Part of a small language model's weights.
Architecture: rotary positions, no biases in attention or MLP, embeddings untied during training, gated attention, normalized values.
Each number is 500 + 50 x the weight over its row's rms, rounded and kept within 0 to 999. Layers, rows and columns count from 0. Numbers have three digits each. The size before them is the row's rms in percent of the matrix's.

# layer 6 MLP up, 384x96, rms 0.265, rows 335-383, columns 0-95
096:429522523526437429519542609468497530564541544481626488549577455466425481466512557508500503594532515544532504514551506580541631525532483571525469514504574458494455457481505522518518484447447442501529567587524478445486487397395548592463563491439499517454471459561526477528515451494482560619
102:508454519450552540561478507529502436468470449513522494535438568523469495559458590541423502439461429433459553451574431515551440545440514413538552574435536547637533514500574448450454458495584491587489580478509529599593457536521547515531544506494486537433530548589510501527556519518490421551
101:527436508532443467502511495504513566397455463428517490494587574512537399579460555525437541466524486392419543334434589522497491538506513516509407508407509468513467475534472437471450482498526500539479473492457538540516511579461541537491518561427539503489539509452559409459495494493402391498
102:455489493464519440532509515511448465457576459513412439514546416526462494500582506560463484502554496425478390478455388527546421520435536497521537624510465497443495487540402506502422495475524451540500469414537451553505440530461478499512477552493428531425582612519464549403509505448585515586
110:610437468419464565467553484501461455527509585497528573536446582464476520465563558475578519434601464493516453470421487591580453476517458506484484547417532587523525525493442402488509486458522524460425421443507446510551558564462525523449468471554539411500581496518509570507396491445508447531
091:433493470502394537499444438549555440566498490566436495510449478467492490466564476505512473490549459470499526439513434527494493528482485608567534553537490581556503500452469607431552549511620441516464465507414366526536480585457459471524482540506520474473464488573441662557488545473499472452
108:557552434576490507562550552446598442585503442549567475460553476545474456494553440553483494555539476531475553415476541482510434595502455510454515462453494490552543475411422512516450458509467534537450583551503430525470438552508499386408549439531504519459464367469467539423558512568509480497
109:459505446565562538494518499469450462459563494397458469472474590540564477503504462543394537500498456496409478540529521580472532501529468496527512548616418480541593559514462617469411489491477451524498517434440489628532461386527520519497488424427522477495413399509518521467464534447487506466
107:522454550481449493463658595483481415533482538498509490453471473626551502479549525527434542518503473525465524484462428529496551584459426476611471532388608489515444503602540521391474526508436523529445517511562449521520469480478464536542579529511536477552539522454504419520479516548462511585
093:518500489472518557464534526492452430448535470408505499475480550457484430514576468480542481485502509500536456511445463516447439582448427515505529523614513554481462411457502466504396496466407481551409550601457460526481464493348410532497431547608566488536494434440495523514531437501436447434
102:476515468485519508436591497486487465485451562482531572596559501460511492539452462400515491468475579389526515517520462444580430524456537567590444466511530437468469515443491391518566447418500505429524442490462566558496530529523515540590438536598371571545537514581500539509442484485492522547
100:565598484489644532509486508472527473464567549539487480494568573555572554539495529511424457473577553498493500474524462544576600462456427544467466481527457499336493498468471585504500446486381455415513437543450450526449440458498457499453504460506535510545530520539427584508458507503444472549
102:499649510545457522419476661540494461536438528449532525509514562452498524472513467438497462469484442553433471559473539509476485496488463512551549480416453514579501478602512493521579541484547486564532537511501476438604476438539512575464582493512520478527480377423580550496456535576426506498
103:477440536431590474447566383595510552514533489538510511478525453564444542565500500468367481587535515491466452450491499552486440488563402527451511416472423407439559386455443458519505457438549531482437453439521419458445492481559521465540441486529533461499553463527544565527505516494521463544
100:469578597484518530483482479419502469536476443446438460548579475458419487582576443561514531450480579530532521529449478584542551442532464423511500478455429538457498457489502490545491583485489460394505564573454424478606427595477465458439456498399534509582557483458571461556485466485505513476
099:464467452502536457448524371525579486478516554501484509457560426491522536540491488410464520586594429511413559546422474428435506540562478513475533517589543506561453508468526458461533520551451481493521472524535457446563440616466502570438524562498555413505506565497401527472513460557622525525
104:434564420426508606517572523514452474571571455477496449445532414475515375528477520481449548581513571557559582426434505516448503525514453509531540552543513505568527571429519449543440447521497543484475578415480557478601525440502490525566495554540509577490542582532527458462545459576503511501
102:479474447503474523471450464444530562462461529426499430528557460381633520516446462554512499551556518550478521489464438491495464345550441547448440516468553477479511564479449456480579518505483479428501429550430521534405580570397517431582484589515523503540504496428507465447477504527481469465
096:462487530538563493478495589415488499484506449427509488531535549392470371514449487460485475386549519487460523446483472522428469483473516471574428528480531542599509633529438468509545435439505589503536548491487557541482532427593416518443473454493512524514475494529562457528541508452600519397
099:523535546499393510535457530487598573504520489492428508474475463532500621495508481560536511479432416487533531587475380450454405437539501522484472542498435472466533554494447478582510555488413565599534422465527580471485546477496513557525513536432456502535496429550451377439459575506451519503
100:472483511421522504634572562506489477467503515452559549587499548526429456493505590468473435501561563431417405495531451478487534447539495496487538479580478513526572503474468486509515529529549563409534580522599420523493468426503622479469476475508450522457491418464649500536536478429486491508
099:466535500503505489522498577489535538523504457458473520473603484532545521459505530507522506574448442600369485435438521488494514498572567545478492405497509390609445489479564498514436499520527406522522473461521440484421521514621431549443494396566486494485444354508466462504521513482518461567
107:528497546549461524552596521521506504481515446424467441481476444530627511490458448424533604523444535431488579435497451547528445499332503501464518466582490523441525496593581525533560502448493579523439494504582507475528462427558536540605524498511415487522542464537464488455457463494493491572
103:485506436615543461485482556490515481508554402392461520467543597576474517515594524570488543474491548424447580528614510515519392478539502512460533498578484478531563440501570583505549414530508478562478512506547523589532424531476425460470424484460418478571506537524476521510417497439482501507
101:496533576522487409536456541470533464404484551507392491586495560531489497459501518500505399471555519495541471491474515473459451469526521525484535475486510357484499563483472514470499505456474419459466492499529533562541623568537547527346390419414457546437459526511546531449472535522538596528
100:543507621528547511479427478484526452488452531528548499480518399435491434460394515487604450444497438399547533571546484520524545522564479517474518507587526521531427584518447474434473462436453402505433525523486526476446540618419448525498404548488479435457488439566477496514518504489567427492
096:496528498588471502490530527528523516512586509446499412416513551579562497569493598500541578606520412490514520460462466572546521598427591441472538515448502531492456582468491477534527478564459490553482534467568474486471415459469595468486562532533441592482502434485501541441423373514503498539
090:484603519466505480537514498483542490504549521494607513476521645455502482520479416585445552540599540572514487474543481488433566464538514544420551506547474547546472468487478468492448478457496499493460515532560573511470544550654554499509567452560463487467457473429601556571555465455590579488
112:455477489557465488484559420531543551496481524497525553443489452504439482471571504507511509636443568530550403492458508508536462450560454570465568430576515485482547560307475514496528519449545490477480505524508589476465553463573420505550473571498469524566549397444455479526464447443563522527
100:484473469455510531505502549497585529558510555465478536431548533640509569468523476464475403401528478533474456388428494540545519441517630504405448515530472531465582496423498537527482510601403444475420465486556527486498443579423475551481545526528530500468439465490491556473537413493459503532
096:554564447496462529565492442457571503544486441533442587544594532607436522457409560564534532455529520520510461412437380479444501514464517426467433491527462499561480468421480473437516495464551487597514495513528654530476493501566468444490439520510451453449479471511526506409438444557491517518
105:467427455502467500511461510557522513501516530536559541524496479450566495431565486477441484601495546473441496396577513408554586549451517499603495480561489595462577461503504556449503550459479418559535634529458511426506485468557496519509372561499418452490535471494582490598544524472482484471
101:471444552466507484527446438565503491469543490511450558579460486510467556426403533543520481481455585445575513387477425531578429564417486468463505525505438524493515602447475527434557433506469400488449434429456549528553551537430450509497511551463486434409453530528513556470418521556514436447
089:526621455493464506526542407500563488468461518483557477528451552602511439543481460428529484519484461462481485536463533441507467585462442503502441575545503478521568478388409435604587508440420422557501526500575482412462552457491477550572495628438465506504519499522475450560561499508503485548
082:386459551450418500408465447599543544539602561501539532526434582550476488415546441555534473541438483511512580406487536477494559562497533479535541509480599432447470405487529510485473505564504512582493599545460555547468531515415478511485517530530601493469499529524398540516502488543519505547
094:506438513447455581475528506486565512557473473569481346467516541508516601532479459529580507477516532473451455461459431545446435426533476493473488451616459608470518436531486532448423493463539472476447488530507443618490396464467554461584538495419514506446412521498474543493434562477491492453
101:521563524415542520558544523446431544511445520536499454543529458549473472515553492417560479534519448495476563508511456574539538529448580430499492478491465519483609562569564563479442420403505477465494534487543484472522488505521444491424534454542424473557467552522479486646400597563543387466
097:481579507565504517534412536451468565502525558481533389513603521480524515499467477390470508505560477552492443455466526446526486414398495534527421628510518499461456456466497475433468473533505502519464506503540523464449410520537468449595495406509481436552594597507469524513497387551583525539
089:551504480414526531498459528488536539447565505480366496452557491546541458496510475532491411502515477411466410498512535410473457465472612408521404533504374548525517542503468531551529502508459498534463470482484468487450512582582490517474500589433512552493509414491406415427488510582416545536
097:428524497527457553545514485556435532494447569414463538467423512525545415568520492565528556502548426472503436601454492465380616530475503464578485490422546441473606538585467494500502565512460524594531518481510457476452569446586528491512526577463494446545506532474514450495466475542568419447
093:501505561475525503513483550542501504493547620426476476562505504436505393430497609501470500526528470499480406540555500509610524507523542484468561492510598529504423468619443521430451581477469442470538577503567509492471514420527498454567455458353501557531491460536410476472451463475469509436
101:514548521534499523513479502556486373479509495520596397467415495539482512555509456528503453586558487417481486583530480506489488476541463489512473512418438432612533500472471478483498419434519592466586482454499593491415496546369495450438458439518523494540461572542445572488609565492492490502
103:362379554468493547536500543503507537468570570497509457592458489529470434513582434509490430593482615552516546425416530537570523511481484416501525443473508497480468577463488527478461519548484536472539499428468522548528615483487479512464493594483517533454590515469538442451463449540444519410
099:486497578484540465594509514439531529446521430430631528418382493517498470486402524416452598518508515537547449494466541455503478462492367456456534443534487475527493500485473479503543458487481571540570504499405521463445427450512541512480578439472460571532444407500564495437519430553477451463
096:543563482503559539520499483455478482473512522433538509485449490593417468446493451455556561478472505518490532435581509495515560522561537519531551503505496410438485548564481558515575405490564454396488450501467505502542522486554584517598566498386592531480449529548565531472450640486617515540
098:473478502405483431498514576537535500484494450575453478411509555570526566525505536517474475503461521552531547515483507484435511585524523480548618527466502509545517524489506499551395490530444454521494524478548441381461475530405454570465458620427527440592524350487494496568554562468447454471
102:441501499556447542486528494468552387522446489580511509462573483479399539424431511570575481441479530458554577565501428542504438462524456397528511495500506496614510563529428510443504436503505436516557500551413506503551478564475550464464492433443430469488485446461578563467437523466635496506
093:432539534429452473552506511543578569544512529522435604447538483490469519539476469425533597498511528360501494470595555446508479542431502532542498582500571481556530426590519472524548548544466435589441465509478464553443437524481556580504547556415530484488454472525425485453568573515445481459
089:446437500341565563592441466572478474552469521556552595558494481527565559517547461514488479506519496540603436468518508441463550511546551495491505497463535572546502549588541452500539444439503480471519453580504362544524509513451443514530565443427496487471547586552420433500468512494482460552
# layer 6 MLP down (transposed), 384x96, rms 0.253, rows 335-383, columns 0-95
094:591430445436490467536545460487496497460486511522486492498483555512500564477480460547581444431431547536494437526457480507411504435434545562539518539526421515535564466512464407514396540555579613506483503456455530502541510486535456413525493583449568491526460480437418512512538426485503339429
104:492463555516440568471479470503523556485542423520522513430478484475579470502457457539592522588567550501511447588447465494419458450551473515408544480484542492454510511534517555584585532442457405467477382492483588442408516456481494472437513521491487595565501567489525488520487579389521458410
104:454464484551463488538460500488571450598549496457524448540425513523430592477543456476501469413492454580544463590460392443512543551543524522477525540479469465474520499544614443605509484528464407414511499481558513451482486512511517487589506453474450532502523599349465466544483468586464543500
097:499473551466533511516549500463573525533402500450586397482396492522564535441404461492492548455427584557459571550515510485511529511563515507487461430596436532476496510504463454523519455426511564475446492509474550483463589459544590538561466392416569521590524445495531544572540494565474446464
104:446505471476550503511479436415563494444556479490574397548502437523397523601466540464482451539388531495495463586623464481433517559379612504473506400520518500476485496536519511529452541553515426540548517530550542523468507535554457496487554506438470577480453494494454488563598492569461486514
099:514497528534556466496569569493401602494509514619544470487530535505552517536503503492590511432516513584402432545463433557472456450543523511387456451531480387532508541501380435491549514512459414441523511540537494434509515427481479491495577483475490449449536478468478454361496536489505519569
103:496513504517602527459512516513424460478437534545505465643561497484574480552373538588466467486497417546394468602412477488496505447500497510500489538398491515444403542505563478551428579577486428476493445501498498520478566503471544493471518562444444525529561491518484448532422480479576453456
107:525511453504423585605522487519513403442407442513460584455486528473459512505512493405539451460488471576500519503449510489463432444616596469502584545531542515550505532462417403499501512544437466427415432489528560428504538519488491499467545596474479547561486508518519559520593539437530437556
098:568464492475546560548484476468556571445481527466490546501487527447394502536563421477518507530563512467602376479531491478453412469547475564419627526489477566483602501538482436478530495512529527535617499456435528459542575444524469451441463542397488496420468453489449481484544488435512471430
093:545588468596390478655492423547494561525503533521469522558543493436465578460458510497469487493514432469510561477546397462565602442524533477551461506442476476423529557510504479514432491451555484473540490494532601478541490535545551522492498429508421558559532527538502453353459489467539490510
101:473492446541485510520484393511507481538500532527532474487486490422549517530568559504490441591508426528370484571483640590472458542559465457423499526478515495471580456552556475531442511509517490427486484609513476499503535589505377507453569519372537490420527490389501533490517536471498509499
100:449465496516463372489488513591502415518479464466455563545496460466502484455515555543626548455414500552538554501450439483485405598540488496554545501423544590657544575525499452472482506491635526474455474466528496533532484521495501511538495560461503600508565460531556518491510505540520445453
101:580418513469528512518537470546443504514474458526455508444482468478619458546451472563455521432452639454500493535510529525480450482447461447487450478517504496360441514477463534424507479526460533494533514471636525548506512527402519433514407342529529502573531513460461426438540492496507458535
100:509548554487518476525588419516534501589472485519504515467453528484520422520469512619528526427563516489541436473512541471431543538504570467566597413541473594583524494475463549570495473511494451398445479567556442516494479483399481488520604556532487503474423549460444519525432575463600564456
099:526442491596439517502532467491564485474586537526380589467509448578501534477453463501469563553498506504599469525506512407494494500494543474564392442448552416366434513492507527485548455527585501534419427485442511453472544468477509446545523552471518478393395547504497464505470524528456437555
098:487568505537463514497397523473359464520486457495539464540404558593557458526518488564566550531486531556550472503475459545534479434435540549472407472398434558449522481508579574572478509471403513471505439510413486463530562423523507514519547526475403501500517560419580497552540574501528486534
098:496431511561505423440513442544463413501485553410472570546521536492497612493567473511565474488575467519582596506481522519502538476447480510476394389520519441390474554536522516430532403511544483436519410653419462514449530504477484529497464566490467557561480470525481524471521513463463496496
103:477526536449546504469556539523433452495552378558577527435443522466451488473525568517417517460488496553476458581488428557573448572549568561533545380530487501460487528478486524547454463489457437506468581586488446454503517503642489434478446405512475508495460474521478627565473500537501527545
101:511595531512500514477511435542445546542521524533509584475478405617526604519551475522545483514451520453526492509537506513552504493545425505442446407501449470368531437396455570520565599510485428545480433550544512504517407521416543549520506480458479486502535442410490469533448481514423406522
097:419453500459589495513512477419388539472556488495537449569504531434521503478475515484463559609512485500564569377454570513482587431525451536493543471447559500501513504557479560467457451483520434426541561506446471463507550540531487492467604481659471507547499534541457527540546376473510518481
101:498483520450498434433475468537538564497429561591505370519529487413530486559564464545541534517475525525640447627479580514592540548416536477538379425473488549561451518540509524524451528477481520515475532527392560489530547515447530532546514464481514494418530567486488498460441524507567515531
106:489454428581497447463417423506526430459486471534541527615520465534525426450507560529547472468529530507465503546469428485466463441558473478502526550423575632500518438414445566397505519412547474528537488408479475504490557400496499530575508552495556496635540570545497512506524498457532473479
098:518491449474452475485525415493478415571515575569519456557531506542512500511522591548572450566502486460411544531505507438553529530582435517469470549508532423577580570439474458478523469495434451498512484641477554478491553520507460444513405548528488486524583453443482578503513559381487612517
100:458466502414444476533497518496478498538482563495480466493511445520550447409426464466484573528522459580650424502415417476548572521418518555543459527471475501491496519482472393572410591455470529434542522542441534438478504492506534539563530527524588494454529460401511474493597573531426482531
103:527515337524520606461508436506460501615548479526532468403554480419499521461519512508512519550435449553486480509498414475513524539433501509533491534554453524501557465502540409563505529541546558497535419516513432440467421453449554490628626548579410470530539526503484504516500486467447470505
105:461480512559429434543453507486503533466428458536513605490516500609516619471522526532504517516495426599517509465526491460600453567527499394419499447499475448498519525507464457526433414521504449412567598446482481512541409532430483442497488464508528464509511580448545459519465452433540540379
096:501478457510527474530495490516443474458476525429513602527523482471477459493497366476438530456521477511482501548484531474489482382589450559596517539583432379485528364523537503478533533377575577462451475484421475485510485569549398507467438469460524518558443511534476510561565560529477503531
097:530523561526568447476505421511472472488506500448456529473538492516472541639407483510519402526456568518419396520461498487513546470541556460446411454472463605553452457568488513436476513487512528489465488473481452546549475411397535493545484535583418522456571455526575551601507495471557587466
105:543510549473427548410455529490473508475484505427409487570409497544534497493505539526458496462549390491442594543506468537442542551482525543542491515501429503553467527670476522529427479470448502551498503428458494471579526515487566457471525468531581460472370497510511484448554435538481450368
098:477607569460466507401543486530375477484397501427520481471503495449474471411520597505498560514510517545507607516524508442526418497431454545578449557457471464417466408542517468514521506494515489513529530516533455533465488403431536435554447438511423493557582508482532439562458558535505415534
094:496483553563473527481526628488436485523519528458479455468406485540583391590543432504462493440538472428535527572551648514478554535549458546611519503476495401441537542525528523561529474532455528425460503511510406474540499557476513626481512479468487516591533476451481456555508555477516511488
110:526550486485508485424525521499519486379462570577528425529557466457558610482521550509513530498477535438475470522464512574486491451512513455468516649469544446530458554402526448435578534499476504556560508415503516539465544447572481485479436534491555574603498489493456465438456551496528626590
101:513482526548463376506560533460476586506548480548570456520515512501523520515458492467468530483503492559547502487443597443388578376506421546445489464473442472499552497514443361551429509530421496426447617442484434533467464471483527546509557530501455472544572493428552488416558462523512494522
097:517540472562549479553542428525512462506582423498526415433512461415474450485455576440426423489472514443446512506510507537569539501482453476515484430503518609514496489564565592413444499545505516522535473488449446562542518535531541395437445444441555482407464498463518429432510598391513469551
099:515489399586389493555483461474417429554427462566526556474495473502534566519512493434520501377461509489503468602519531498490495453548527473433376570478404563469476477421478560536462490481465471474564434416571520489510534452469551431418548443443433510533445519471508492482432514565510457495
100:491566540554467432429549455593427505647466454456516519435509543561523423485529565447604423550473437432518417501504497564502543420495576496520466614505498517512537471555496419432539538516449513509541502484505489405544492504443438561465442517459436480422449457494497447484496510441447555519
094:532436511534489367486474488528464561450483482591480449424448545458435470542515492506502518536488539482631497448525568574498473520490535506475481513478526498500456533419500573496486468612531427469631538485422536406437495621515480513539531500572507468557482388457519504608497533536499565473
102:498530501541516491544468436408551514478476490620490539485419588460543489541481473506475474589476527488463484530536385499399471617498518552557536452529512550616439547506460461536505471504458506488531510561501455543532470537436437440391493553430527499450456384435567461560509536462557573534
094:499509416507439484548599425447431536474569459592537444472498515433422499483501511398583482523494547548500532497484437541462471464609438520503482563587474496557488528572526513465552437515525502406549553478478572549491461513508492490511365396589505451485473523440490581505561504548583518484
098:549512545436473397548458514523430468526521438554527482525528537505421527466485528484533484444527582420494526415600500574600433487496448499446514553495420583502457540464488558447526405542493512400479548492504426561543449565509514446440404491476459531458523493515545452448479580471569553611
097:545479542537543455452452556573529485459415453522456469467605496451522488493591535470547560453541457515510462508481496626432501594452549458438474541521512519483536467476419481504489485537491498529474446497527448529497562530471436490563552586517586459515441641367617497455452481554516528539
099:448428464503578422537561517464527573445511563520409542558562501480482484399470554540465552460376502559509523511432547477595524457509523470461331435503525498456424549517541478530481529525477445590475589502515493544596468529531507485525547472473534482455547464457448412533416484530512489531
102:561578490503473511531545419469501428521461501545421528516581577367541582479564512537571531498531533485446588478480427539434523523553534463511432485465546528536505427460532628444493454547555469489510409465380413559500567504445453463511485505496468484417478576525503459494483492475443576471
099:517515504591467523442542488522431600433509521513527479432550480480464399554514573553518492487538525541638489613478593488468509507541453501588548471549472490504452428473519507489549512578498530481544452466531485516477495424582590557433536455553498440510518474604550433531498457551403493402
102:486558528460444598403510551477498466467524481444508549577532466382530467462568588528479520490490495610542554503488468581475444499518449513530531498475468548516477540451497543488519434547421476496581466573490502503488457490467482588508474535607434504531533603585422390495597395519513463507
092:553539517445473592476467517472437546527565558356511469548453486392466427485480471454522497503442535468455468451494527561509487449475472449514452465452516504507479494464542398423576491473498578537505401507424528600529509490577546477465520446550417504466471617443506442512464413587536472560
097:434459562596493436648501516509472477463438467535602491470563504533582426535486501477463498497526443469530497510483492459453483556518501448540512571502535491648477442549543546598495452483425381475457530525490539531512485445454395428569540495477467546463499543445521463454538561556433527450
100:467572464520393421468542552554444445414485500492574504526514555495473568538493489506497464420510444455559502467422548483533469476615464483546485555393510450457453502533514480469462574519586482568546606440492500514494554585505562460436426526584475483463542543552541462620421549525491519478
097:582416580547463439451500515442422478542454554456483443473517495444366478463451515570509470447547593510490411569548487536512447463439532531445403483520436462465502519430555515511503517511483476516540650486515508533567482574465576572546499576530525516489462487458573471416591514508465512481